From a checkpoint of a small transformer trained on Wikipedia: rotary positions.
Each number is 500 + 25 x the weight over the matrix's rms, rounded and kept within 0 to 999. Layers, rows and columns count from 0. Numbers have three digits each.

# up: layer 2 MLP up, 1344x512, rms 0.0233, rows 563-682, columns 32-63
# down: layer 2 MLP down (transposed), 1344x512, rms 0.0226, rows 563-682, columns 32-63
# gate: layer 2 MLP gate, 1344x512, rms 0.0234, rows 564-683, columns 32-63
up563:514470474453518485480463509508544512517510452515509484481550554477467454460520523520467502512450
down563:505520451467518468513443466514500449536500506473535517459481520503486495479488505497453501497471
gate564:526518471507517488495497517527502500507507476505472479547492512504489508468511480488482464489485
up564:503473482531526494446491563502528527500528508523474504542465510461470489440485465539491470505505
down564:504484498528483496521474510486517494508504518532509478475497503500495496460487538497525467487489
gate565:495506501501492491492471500506500507543491475490477530507542510497512499491533480477495488482521
up565:544502470517499490445493493511501504490541477538518495476533427500495521496518461510520493525531
down565:501481478525524532512462505536487487555490435540442489469471448479486492516505504512469496495502
gate566:513496498492524529522455523510498477537491521480505501529502557501517462481532539520520506459490
up566:479511492475496511466522491481506525543493500512461485536507513499453470525493484482458497490563
down566:483530491479531524543491484516517518470510495495510520498508502520511509557525491501504482474509
gate567:461559506461495487514505491499525479470547481474495565506502475480506546514507458499482475483501
up567:449536542509506480495487493503528487483493530488502505462489487500471509490503509505470505534472
down567:494515474516510516451557541520502524457516501496478528547511547483469499505551518507490519503512
gate568:517465473497487504492500515512478485509508510529498529510532528476486518514492505482472532480522
up568:464492453533537559467471515538503526557511511486466504533516491494513542482501497513511499501486
down568:486501505434469494468515497467543503525487525535520512501502453486565496538492507470515499525523
gate569:482493465490483511477569589485510526521520490492471520497477578494476486471501509517516522521443
up569:525515500471476547511497486515516472535485509451509489500515518505502508485456500453482486500462
down569:524524496554491545529474466482499508504574494495484483464530457460504481531490516490468533459498
gate570:438458510520518466473507534507529493473491517526476518503506503538454504514507496482547528506521
up570:492518442463508511491450516490528472502492499505510534470462554501519479520522497540449483530505
down570:459481489503512480540488521456490470530533502486492529503513450477509513484472520505561515481534
gate571:523501498520542493526513498487518487484499476488485534480528510506495468492472534507493488485578
up571:526443497524525470479544508479518529519515510548513485491467455490524523498460461463530496466519
down571:505485511510565552525476508489484474452503502495431504478483483510536488492515494462481476531487
gate572:464476491495534500549460503495458479525523471511480520497531534479473510429506504516507523474528
up572:502483505514483522488522459498490523526539510544552509537487500499477535531506514542539509487545
down572:488489550482502471499482542519520551464500498469508491455490471495557460545505514491492485484459
gate573:488486472491483499562497492506532475477521494475490492461513548481512469492495487487493457528518
up573:514485523473455502526525450479528472456460506485489474504498460520533484505468442478501550519491
down573:545498533483482504517531475493452513491535557553521493505525477513508489538505517494521512497534
gate574:493474449519503485501506523506503499535511487512488505497530546480474553505452486494496493528471
up574:458497523516519494502521500534464532475521477494483500441481493486466487505512520536537476516502
down574:505496494479528538473486496476488496499498518477503513508502506492506485511477529442470531514481
gate575:467504500500488510530495501525497487555474537513507492476500493522488530517500519488483516501493
up575:507472466479518530527510463455476487513493466545479499474470503512550470550534537513465498494528
down575:478492500474488437517496501495458495456521524495540445461505522512518522517469499476566530543564
gate576:539519460516521491501543507506482491485529495483515503517461500538505496540517467500541488476502
up576:474519528476471445491491513498518523493495484484482502509508530489526482479473508502497496533516
down576:454517496506507450477560504519542505483504487538478494478526506495496514532483490462509439544462
gate577:454508501498552533502504497496492474526510515474495569492539451442481497461526486485514520511491
up577:527476517483456477558503419520514524521499523505513442476480521492508513522534516556545499522493
down577:492496496509505511523529485531509510532514522518540423549495513441484523493532517497506495514524
gate578:504512494513488469514521431471521490503466508531517479539526517440540492497517502503474474502512
up578:553542532517503494530526500501538502467522536483524491492497517503536518460495490490477478507511
down578:498473584513485493491525508439489512531525471481505476502533441485473509541533478463521535473530
gate579:480473509510467519493472512500514508521503530484503519521511544490495515503515493497544469477499
up579:504515497532525548477496499513513508528523484510512509509493447509504481456513468520523470531486
down579:479489533513519514462492499488545526481487505496549512492485540494507491494545532517527470481496
gate580:501524482471494534533442506521522471532532481452449510510501480515506491505505465542503492493518
up580:489554449463529541531479469508492469503510486486477512533494517472485499457507514486472502511482
down580:499490511512516481499533487437507505534509485525508489519496496497494529480456451493515506469518
gate581:493557443483491495492502508545548459554472479517498483506525495510500515514552483478470513511496
up581:495495472489485494518510486528490453591487538487484466535498479493535515515500509468530483483484
down581:477480526477515496483487488455531517499500457484487510499491493427484518502454450508492527490513
gate582:522507443535541461521540484492461497493508490469455504541484477500518505493479541478501541528518
up582:481511496506519498432534489521461463536506498460490454537477515463519515533491519437439486476487
down582:513456488501497475466497476468533499515532477498506501512494475521498529496514514480509489529520
gate583:536498493484543505469502449460501505495508497519472483529521504521546484506512529483500521505493
up583:534533506496474510478500517536527536469515472518517464539468477504465513487486471478507455526528
down583:492508549567534533478512481490521471491498490554523524510476508503550465514473493507502503500436
gate584:498473507466479464537511497486520481498461519511462471451509509551507482516540535470504482483517
up584:498507476477522521499490505479473502531504487491500482451498487469462461483539476505506487521504
down584:489480500462488491477540462498524505449527518506467561480493482494511514557487462536520496473510
gate585:490502491495489509516492518489541483455482491512485529502513492473507497491489484494494509476529
up585:438537485480533543473533512479567475464528501491493520508534499481505509488512525494512513464548
down585:529527462467527517532485521506516530491483492490506551510512521483480473510508510539507446554493
gate586:495511476514504482497505464501508540508534477464500509506500513474521470512469489517465463457512
up586:553553552495501491481508480500495494470503464514476461518530557450490456513513444487518516494484
down586:535521531474534508482488461530544543528501470490485485529486486491525501451474494504512517493502
gate587:486503502524518509473516514494491489529521493505483502511508510489490532497469484486512516467485
up587:545487490494503511489484504527480492507471469505518503459502528523502519502512535509507495457508
down587:516528496484495497502538523524476532518481431504522502495519462522502476520462461521466453524505
gate588:449491539509492484529520546488482536524487538535423480528495478508507524532455496441489475467498
up588:535525511488500532480513468489464533506487494474528534472514518508497500520509496541515510507512
down588:482492502510508489547458498513524509528511528529472497522509483505486495493506485483481501481464
gate589:470498513503480501496479501494475492505531495501439488518514485514499482491511522519496477453485
up589:473483500512477505515531496521482481474507477501508516532504452453488506509506491530543512448492
down589:497472519532484473495497458487508473485536462509527467557491489468526491476508532481507481500513
gate590:522503522433490527507522487511499483478513488498479501509495500509529514506502517444511491506506
up590:502481551455477522473500487536500558521530550503461545510514491538453498507489497466481490470490
down590:536471466502450500491477508504532519538463562483501502499503503503490522480551525499509486467474
gate591:485485502523525558477549556463510516508513486513441530472534554478497492478524463502504498489506
up591:460512517544492480512467491510556506472527462505476483443460520524494499507489522517531464457486
down591:484513504463504494515504492492506520483519511522507486514492523535529504478480497470501516489530
gate592:498460514506505525493513480473499493504448496478435524506513544470525533527497539499499481465517
up592:469494512509511509483507499462485518516532469518520497515516501521480466457500487521522503453428
down592:528508498515496480475485503528521499526521476495481499512544505464430475543496516499499485500499
gate593:524527513486536509531491503506501495487495456539467491482498508493482448527519523467510504503486
up593:511538490491516527557496499507521465458541473511525514499511483507521478479526529465518497486462
down593:455474516502497519476548490516518499488515507483488520501500505483483502531514514506512498521520
gate594:509456486528522485470506503469485510464487456474476508472482523496531474516557517541442453499485
up594:491475512490505492517505506487496487493536448542495507516484510511489469551500531507511495494476
down594:503484510471477496493490540455508529507484494503528521476524481535481508508485531521467528507526
gate595:517496481492507536453514464551507491510514471541499502502502541471490494504505520485487477477501
up595:478497472481520513492482500534535527476531545526489531460451569550485544488492466479531498487470
down595:501506468503499493496504499488498512484478484498488488521507549494526512507521482512515471522504
gate596:476473475452520550499516477523494533534507526516458513477516509504501484532486525499481480457509
up596:536535544448532497495511491511510520519513457528484424530502487508546482488507530499502495491490
down596:465479441559453543551488479518478472501481545480509529465457496505445526520523489497505471502509
gate597:484523523489559515532526482480508492454504493481432493524462537532491497475520513508517484520501
up597:495510472528501476457497500521527522526528487478445499565520551526487464476468535477480524503500
down597:521521495480448480506463487486510490501522518539524497479517519516481460464488494522498520506489
gate598:505525438515523523499498525537474498517505516501518495506527506512543480466541489489526481470521
up598:516500506509486496536497497528512479538489510512511565494533518518476518444498453455493520521482
down598:527487481483478515517471480519501482493486532523505509487489518460510468505503470477492503469462
gate599:498529515537457499522551504438508428511534513515509487477491526497468521530456474480521472535490
up599:504473500493511466450509484489492538469473472474469495475527526514512456510505505544524516521500
down599:497566521552455484512528475460527478455513502492471490504502527493494500513469465506523493490493
gate600:530527487520526487508500488508483490476500492514527521552537536473473509477480477486503498458485
up600:470486510470503468466532508509533533501510495511487505475474523500467530517506451527528513516496
down600:512492474503499496529510489538479460521522504504507524522507507459481512482463454498523516470474
gate601:520486500486508478483487500523530510529501489467511484483527504537525488517515483522500525476483
up601:516491517449515506450513488481502509468519521515521482473519445474519501471474567508515507496505
down601:472523494505521510498503494469525509515527460502515469525457512488474522504506481518503486519478
gate602:465481474440546478476498530544497569501497492513483473466479506540512469463484520520514469516508
up602:508526450528509492534497498514486504489550497511512503527491515475478495485542527521540530482503
down602:497470476539464477491524505523522484467517514541456483502531516482468479472530482494528495497489
gate603:487492510509516503495470513483498479521530485462510483452476518538469530508504481505558486505503
up603:507477464519484480537493527504504461522475470482473458519495516518527519496484532508513451491457
down603:542467494504524453544522520461499490492519496475478504530450520471488542479445519505530517470457
gate604:459483482490486494519570459469519477455468505512514475519497514445533473500509494518459474529509
up604:495488517512506471504458487542500527491468515496492507493447470514515505519521488508503488512515
down604:506514489484486521494531505513497518463540471484542483491506496527515517501522495488497494446502
gate605:502474503498567494519474538499472514528530516465449509508514474510496547515462530494507519516478
up605:498511493516493470496521503504468500476536517456491465467504509472469443518479506526495508490529
down605:553543468510470540466495503531531491443520492487487473501450519487516474503489471473507528491448
gate606:506488507493484469537511463494562505497487520485485486481503475487558503536456497527519513462493
up606:497523505565445513529544491529510476512498484480462504489533488490472578560486542550495486479505
down606:492500454515498489522534528492557462517490534507529529447501492471486458524471505547474535516444
gate607:522499534518512529505495500475512477503481462476486552512553503489476522514478453520471550491497
up607:484508471532483462526520518521523525524503502500500497468491477521464480473517500537526481507519
down607:529461528467496507505470506542509524469529474456473484506498527502515477470506508463498529512459
gate608:474484495491529473516528530491534488490481498527469475461461555555521482467503517505497494497532
up608:506533526479503524499517492472511473468494501496490494519495499519536454533510521477541540507532
down608:512460486488465482496482518538461537480477445477485500509529500502456514462517524490469488500522
gate609:546456494496486528497505501427529524488500493514476508522529508532525475524489520496491517487515
up609:519484498448515535543497487453491494480463474531490468535483525535544483488518522484496478498529
down609:469492493468497456483485456459502485542500495506517464501537533493476538513508494500455552491482
gate610:540517515467508505537469501514499463539516502484494522486521469489543488523537489503529512500551
up610:530496507526461533515492505457526521471485489493510526481495525546502490469510520503525549503518
down610:473502522555535498470495532507509440483489527502492495539539544538476527494513483535534495519459
gate611:512487550485501493489520511506479480483517499514443483516483547555516474509483484462528502491454
up611:489540515574465509502525489476521500493519491534533478515488481450451508541500472532463552524508
down611:499472514467507474512502523504499473479472508486500530503515547516523510512528519476525465500489
gate612:537481499502509485540498519493522476509489492513507509502448482526488479476517473470494516526526
up612:532491508469509490494516485532494504520502473524520480469527547485494537504485530523512443499534
down612:492465518472510485507505525506447487493555493506500516506493519531473460519523530481537512491516
gate613:519507468533485555485511534496506470504462460456448486517497500484504514531444500481541499491486
up613:491560508477528504455506505494501512482513550509509467531498515491532531483498438517505493486503
down613:509529499485510516548470499463527507532457509495507481504495468519517539492523525467508498455523
gate614:529486483497517530499470489521518464533493469488508505529529485538506501495485513464463491478507
up614:500503530553449491520531518520536488518433453507529504506444481493528442516484513552534547502517
down614:502486482449514490468525484519467465494553512473486535513470504517500519484468479529528522514543
gate615:500478507462482492462509493513546487503506500523494461492478488481503514520476541458504495518512
up615:518516492567518506542464489483494514499523501453489523508544487499503477486487475503510494497504
down615:481466515417491483474522506498515486524476493496493462489487492507484497464506523495509491524509
gate616:505478542491531504480509454496486510505502498492479516519460503505500521538535542529536502479478
up616:528442481451451490490500473516542555493449481516478463502518496520491494525491549497509525531602
down616:501453486507480506471523467475522510545518510469512522499469523466480510483484483535490499462604
gate617:490562529512503502519494425501475477472495470500516454503496527472512516487521512472497486534488
up617:554480522484521536547476509455484518487530451516482500491519514500498520503497513484480486511495
down617:471529495512493492461524505481539484545488517484466543516485513508463479490492507544478488473515
gate618:519514507544517492493566509543512490519518494502507527498496509493470496459533455529534451480497
up618:528484505490516509502510529531522514475476485494520446470526528530510488520553558493525510507520
down618:474497528462501530504499493465526508501500482497508494498539498515498518503444475499473499497545
gate619:519522466482498509533529526524553498507498489481503497514511506507516448509485499477467437532450
up619:525504472567506494539478494513490471531510508500517490540512512486496509514512486528521477454482
down619:503512506502467511488529492470448522459476528493552502528466489512461502490542540504475503513497
gate620:468507500527525539506487488468486512562490494486468483516453481505500483486515526504549506516520
up620:475494497504497506492526489499534517517496485506502510496499531509488485470501487564516464487473
down620:534540507469515485485505529513534493514499505499542520458517503496526520533502475450467531460486
gate621:496523532532474476496504515505493495518526480466470499542501488507452485497501507451551509481536
up621:486506510467446549484499473503517488439531512498529497512483560510502504498478529468486536514483
down621:475493514510535496490542460477528484509535461488536546500480470499476482520488422500533488484530
gate622:472505486512461525489547505530496525513506495521470538523479493530507546435481485522497528491497
up622:488525492483503492492481505489496485503514501523519497494533502486494462538507494494512545487493
down622:529484534481509533541478497474500533484498476496511522487509533505507490520530528470480519509503
gate623:502459492533523525499516514467465507473457483507477513539485495496523546484538444511511482481516
up623:500468513498511498508460542515499468528492507527463492498515515504518498457488492505481489542489
down623:437504497478502477515491470482518445460464517502502493504493532518523509482538504477530476474504
gate624:503508477490535530484498489508501484503487474470479479505482511425508508531512502490516484543463
up624:510528470479515521502504476514520501498501518496475498500486520557489514503479466452496536515460
down624:465515527556526502493474516469497497490530505514494482475501501477475554489515467469516497490444
gate625:508461510518543473485524489488484477491497463513503509491553574509487482505503502464481466493507
up625:509457522521495481474518493507512514514473536544480514503528498453489488518501519482505543541533
down625:502451465512500507525490546530511538496466502478473485514487494507475479475518525484516459478525
gate626:522498461467528434505464497526495509503526506483498465531540512521466487480457508491492512524524
up626:434475508467489493500479509549496541508531506492473499484510470485476440494461505506543513491529
down626:523507467491475524529500476516491547454535501481439477512526477478530516461550510490497491494515
gate627:517481484523521533521559481489524462492505463492449493489432566530496534557503493519526519467476
up627:482523561481505418451469480465454477508538468432499513486551446488524481504481477514488503476522
down627:489519540506500526512494437495495497531503480489459487472527508518553468537486412493517476433527
gate628:519491513504487527473509499543573474458507493530475569503553513507513495514505496480550504493479
up628:474504518468459565509515509479560514477445543504547513507496466469477491498523539521518513474468
down628:500529500490518472498488502472495528507524505467503544455490484503539512466488497503500490477502
gate629:477492501503507540490520507476528545473561465503498521492500498486471472546512501486497466508489
up629:447523533498464514520452470493506507465508478493507472519498475479479496499512509508466491527506
down629:517509498478524518490478513516465515477458455466524442492480448515448485491490511511486510478512
gate630:495516426445486497510477524504505490533491465506480512502495478513515448477504492526490517488580
up630:481556539500487489497508494488455497497497491493492524506504493462494471507437509496498498501565
down630:515489535514488499527504475489526516509524452491497491522511447475500459494491496490504507432499
gate631:497514499519509498486514502491490471516536492479480527511499505465478528527495531539491551499478
up631:509461491504512481479543500516458490488486469533475498491482507571504512500497467462503485451511
down631:510463506517482464526503485509493532526500482459485517454524500509525470467485487484478510481513
gate632:512488524504538477486519530522515532466518471524510490503513514442528523500505554478513506524465
up632:544515470543453482464559551516498510511521508539465540511465488460509506476484518499510517512467
down632:472503479483503522539541500448510500528508462524485513509463537504468514452477521495490494466512
gate633:531500472494478521511514496526492485504536512524466510502504510477492484567494482488507474518456
up633:485501516491526488536541512489506561498480467514511570493534497499452499482464467489469519503514
down633:485542545489519511517481487506494487511545497514505482529523521501511483517541504445513499509493
gate634:482455510540505485495454500508507509501513488469515491459529475482515472453484528488462441496473
up634:436452504528477485470482498510507510498501475513521499479522552505488452481493491530484413468488
down634:477469466484490473501497534506503524522487518508491523501477481466511531518503494485489494479496
gate635:523501508535549535482483522440441458528530448505484494483504512487511498511483491530511458476508
up635:510509445546436500506486546482489474495478511516499546472451524476459528493531516458506525497494
down635:487483489521503506504502510512504488521504490480501472502506521500494498495486465537479484453504
gate636:527475521483499500459565518513554457493531492522472476539478534489540522517515507439504475484486
up636:483469496537505484483531530501485510541503528512505518473512493473476489528511471483528550505470
down636:549456440502500488502547512532466539524503519540503499505502482473459495477493506477501466497455
gate637:482453497484511503480474495515530503507497524519436473496524491474500445477511508476477462519467
up637:492552548464469488483467546527516488555505484516472515486515486495492491470506524485502486487548
down637:523506464498471500481459509544501560495475481487469497480475553480458537503515477528489516482491
gate638:520479463522509528474532510468523514482508486528512522493519447450462461487522493536507510510479
up638:454521486495488454490506511509493488509461507516518467487468486491520549506486537493474530533533
down638:518503466532500546474463528476501482494554489498476486502584541488466489463547526526496533504474
gate639:494453454494500504502485475457497498481513506490485489536541542527487488522535509486457496475502
up639:530523517490498487500464548511525491492510495478517507500524477517527515504502492502470497473489
down639:481511548524536503443504490475460511539515513505453473482475545482476500511466487516526478483573
gate640:528499505445504503496529492495479473500508465480510515530525523486486492506467481496539517452492
up640:469483506448537500477462541500501524504525478464534470472555532498470494486490532509492538497505
down640:488466466504532543482511500460513537492533440492418483519523504465520483471468569514470471505475
gate641:451494514517501493446542517474487486471510523516439529530508520465476547505489482494484468508485
up641:473486494451481525500468528451544532497513528521542495462500448441496504507547499506498490522495
down641:529503491541498472483481482481480481479512554482482511550501542511482515460491498531472517525563
gate642:500477460495467487529516524527487516447531492505441531526527463483470520478511481467504480464485
up642:509505490500478432467469470492483523536490539482534512496496488534546499506487458475516472528523
down642:547478506475510510499512492529509455515504529488516494497496454488545487513492477532481512460448
gate643:492516530486458552494489497507523533517493460518475467487515515507479505462469540540497466508541
up643:475486492490487497497496473504506538487533511554468521514489513511525512472481480513506478470479
down643:539516512501505449446471483517513600561526524479493521524511496493502519437499462490501480516516
gate644:501481521486513523506470547501474515556486545463509484470484526492474488498519514487498483489532
up644:498479463476441472508502519517484538530471449442454490520542420486530529536517521543502454473514
down644:526479501496514493449500500467506491496503539505526502521572469468522475516517511553487474468512
gate645:464465523517548509525515481507525444503500554474492473491481485518494527458463502456517453478518
up645:480476505493540487487497464545507536483561493518504473559508523498494489501449530471504454470489
down645:432457472471515486490525489536525498512508504509468455516451488495507479540523523492524480535491
gate646:486466448479536468457527460498511484507523466491462551481495529518491471508522499511539505499441
up646:479526480474537480469500492475559532498510504514496558485522550552494489530502477515493515504464
down646:548510524501507497507482450479553530507469496489552464489500522487507492515520474517457511460535
gate647:490493541581539519519487487519523504475488503468443503509492514521473483511506473481509508483491
up647:533440491512501516510477523543470500524533522519528541479539501464505512515495474476487468539479
down647:507476525534497463460524472550489524490521519547530492525477431490510503548488529466487541525501
gate648:478523498493536481520507529482491498503538498479481526537492489470469463507521521522523542501478
up648:476518496463509478506545499482456495498499503476524547480470536512516501490480493533507510481537
down648:514504508541512518492483479496487487481467494511524493505487516502490501487512479503475461491472
gate649:499535445466509505488481514463512511540490542471495509491484535512494504491508498504513489497447
up649:523593473489543488524470501501489509497503487512520479513484475504469545514508491497538527484492
down649:479512486497461527499492486482485496477496487522483521485503530475509480481490507510467485506525
gate650:473495510518532486516475523523477461497500475484461488515467498498480488527521480494516498554505
up650:494506523521521508486477527447507461469508492510500526491456491524489524509506544513474528509505
down650:470514468462497469494537507482503508517502501467496514508467487494486473490497483489455489532505
gate651:454520528497453535485508498502527517493531496500481497514464550508493539493470504491491521519515
up651:546489476494447491538493495515541529549495485531509486469517507499464526559496501511522511487529
down651:464504496477531523534510506533469501488515468451460493501542444508535506539507484500489503489500
gate652:490542477496496497487489468561452482492527488462502469485529503512501522488499493500445455513477
up652:499511495484506494521491471486467445537443536507513484531508521498472527542491497491467536511512
down652:553535451486544471542509533518520478461470468527515487523476532545503491467483548499480482488453
gate653:464483493497477541562503490512504478503488525502506509529506503506461506501504499496521486450503
up653:491452502471513570552472475483486474488479478529535497497477490508520500506522513487542517483474
down653:489490515505486496545438506502518503502497502473492499535457486508504479447479473538491475504476
gate654:487512504474515496498546528494479498515491478468461502554500514517499502494497523496508535483523
up654:519495495487444527548514550504523500503457504502491481518478494513506461518510455455480476508534
down654:544503488458489516489494500497518463472502509486512534500509510500510454486508502470496535535529
gate655:495454540496466554488543489482482513544485519491528539472467468492496528540462504482521515495543
up655:526511485502475500520511501489514490503508478481508494552443477539509493517538431467480474503547
down655:476463511474530498499512466469474468515479547482520510527559503503510530475481482488550483529460
gate656:486519504500481553521493535519497490523514504486451503483550470475500503498434488490478486481526
up656:511577502491504533519463511470511488496496522499494448518524506524545520480542480468472432533487
down656:525555505533509493478521529483490529512504507539481527503472489443490506522457446491435497517534
gate657:468489498536543524513514507521493564490527533508455524535492548499526488504493504495495464487515
up657:548510452503478502496482505499514486516540471495494483536493515556525492505507512502442536487483
down657:554477493515494503509514501534514544474490479531507466531503490476508476514498520474473528487485
gate658:494522462489508493561498511468496487490485485492479551480488486492510491491523530508492517521489
up658:523513502459502493540493508483510480515502522505509550473463491514515521470489512513527522500515
down658:501553487532515478534532522516547490490519512499475533520477507485497490486502525520523502511514
gate659:465542537484555491490536510456494497496472511489477517549500490445478473501491482486484493534521
up659:515495532545517503531498516507518472502479519520489487567486505482491535504480466441466517541495
down659:474498533529489493515466569469523489501493479551506524494488484497510489487480464494458517500530
gate660:486493477483491509494521509458500468500543499449478532491507477501535517476494485512464497516493
up660:468442503476438531529515518507454474492516545496508522462464459457496486517490518521528500520491
down660:487439503509519491552517498525530464525523531483506437515495496488509521546490509499516471508510
gate661:498473482471524540479498493472508466508514506476445530482471484524474503464573474440507515496490
up661:428538531548506481470485501469489504528521546453451460491499507524508512520504461477506502515499
down661:458526513501501438535448525486514495506473513485495500467484497522489475436473501469547487515506
gate662:502493464524533515477462531496507504459527509518492496471493517500503493530536479505482498451474
up662:524496465479495509519467520511508492496488506498495516490502442450476509448481472535481481531441
down662:513526447482501514528480480505485478537487489456467455482512506519499469498463482534483498497516
gate663:489516464526490501534464477471488437516520469527475442511482522497494481494530508497474516487523
up663:510521529447493539535495543540482515488531515531561467499518475487487492497535482485502516461478
down663:489472475484510492511516492520534512547474539543515519482510521533504506493504451504500504502482
gate664:490497508516461482502492521513522503489527494549518489505478526495535448463507484504478486482513
up664:478517510528522515499532465447499491495457489479494508471514513529468461530504509529514508526488
down664:513483517494469482430499495485506490563518430514454482478523492505495508496511529468492473506431
gate665:527429473489497518446466472499501488510509502455513498483463483482480499481506450478528500497486
up665:545500517484553511507498457488470482530479505477493502487494462491530490556520516520504513515515
down665:533497501518521503494534470495486500493514451482498472496518468501502486515472495534488521439500
gate666:480462462481496467541494501503526492547545511495523489493500479507494477494514475541511558484518
up666:526524492470443500514488532496558470513555497500495494503481487585471470510498460486475508550476
down666:486496513527516531491493476501515518469553504510486491473530540521455548465548471510468507467518
gate667:498487548509543518496504503533512512518523553471516537459459505504523560538460483494516517459513
up667:488534518494503483521492478526511472488489527535528498501518511477570507485513465473503498517509
down667:482508491533514492509511518547508546489471535493509493536486467483524528485491507460474484526509
gate668:524516460484515514549525482486520537457468485518477471532484488474499503460476524515499535501526
up668:495498500506487481497484528523475469521499522472489469464547498523493526510471502495505485503503
down668:503460488527484489467497496531482503539482502465486496499509496551541519504494502462565468457531
gate669:527536474537524517532498543519498507481505479492465459504542481477483451483505482449501530512515
up669:459472529486454460489492511520504505502450525501519492513499524519534490517503511475525461498508
down669:527531488529540513509474522507487534515526510502509510481507504430495499502524514481495499497472
gate670:528492550488476505545532502495554475546483485485522491451499496459473504539521534486521463480495
up670:509500514501525509538511501521484502463525483455500530459511516524492503480458493491477482508464
down670:468509476518451478492467492495464536515523504460506497491512552538504509452461464509474566490490
gate671:442484473468512513510519540525508496508503473496491479510486491499523490453569532496478489499527
up671:485467519484488498518511498501477503534521556518519510495456510463460474546503522464499502520494
down671:498515483498515512503475512513486481465514491530513497511519512485548506464479451477463505489523
gate672:491501456512493478488547478472498454508521499508492546486447493484518464510489448478519479523525
up672:470501518528498498470496483508550490494482510477477453489509524510497552473515503477476546518527
down672:499468450500478493504519483499533490456463463511538504514475532510501504512506451474550510473488
gate673:515448498442504527506507521521502541497486507463477529530534538503532497517574464444497488477474
up673:502527478515469487527491493486488500489465425519478496512478502529487462503508486516459481502487
down673:498497480503480453506534515478493479491521488516454532507469474521513517518489484503469455495448
gate674:462477485496498494512519490464462475488482455521473471524521546505483472496502485504499505495534
up674:439449448511510509494491508472460525462491458526486451557565507517492489443495487500466477518522
down674:490487465505491475519473505522502517478524510491502463515523475502512533512509494483482452520463
gate675:491512535463434505514509471493503464513516499476489496503491460531537484519493516429485492523509
up675:476471497506499468515480493457507520504535475483519571472485452494484484529543493501482500479491
down675:457494507522504550516490508503500473490540478536514490496482509471460514465556525472491453473478
gate676:480535494473491503528542531480490438512513471543480520489532526487443490489494470529481488512505
up676:478520510519478505542515487473462465514489480468495522481483554467524478503521519506517500508546
down676:523483465516478521528456525501544535479524482465515525544467464499532484467494524478506516487492
gate677:472494509507515518494475509504527480477524477521505443530516541461503548496485470515505534542483
up677:458496508488557488454481505472456505482495526522490510528477490488519489503525523535493503531527
down677:480505539513524491474499506523486500506489535509498504493506480542544556542520497511452515502548
gate678:511473497484491511506495463521532511461487493492493504460528472528501511512506529499497509522480
up678:520505523492498528518482497483488509489515506513491474494538451484531508479464505521502489462475
down678:503478539494473497459502480462494493497501531493506488471510517490516561500488461541528550483453
gate679:519516473525493525498499519482481483493494500525488483506494534524491494525519497481486498507510
up679:499487459492488484491437481543478504489479531521479492497476508510551507476530509525500509491479
down679:515522505501491512509515507501476487480490514492525490514489520523448501483468501516530500507492
gate680:543506509529514502521519481509509476475517497518519484491498509513482517473508479465525521463490
up680:486510506477437522489489503470492466506463453531489498508496469456466483475435510528528463507480
down680:517475545458513496529487456442518456518532505469484519467472502500468514485502514496440493513500
gate681:531466514478481515510525496498491562505518510478516502510491512487461450496456515510463455488516
up681:519495504489484509524480489529479517491529456516492486501532512509486501485527472474507530495512
down681:491488495483523467520487504520486479521464479516503495499470563472494531521472554506514491489541
gate682:540542525469489528521514571517505511476462524488491503475532463509526492478475487518472500464484
up682:462522499526496477531515518474527504510515467469482542527463467487525498518505490468480530498489
down682:477497508468478511508491499501467512480476457474490501510530487513508502542535520492471484496499
gate683:556489511525505494461515503516506460535457515490481530479465518522492534495469517494482518517520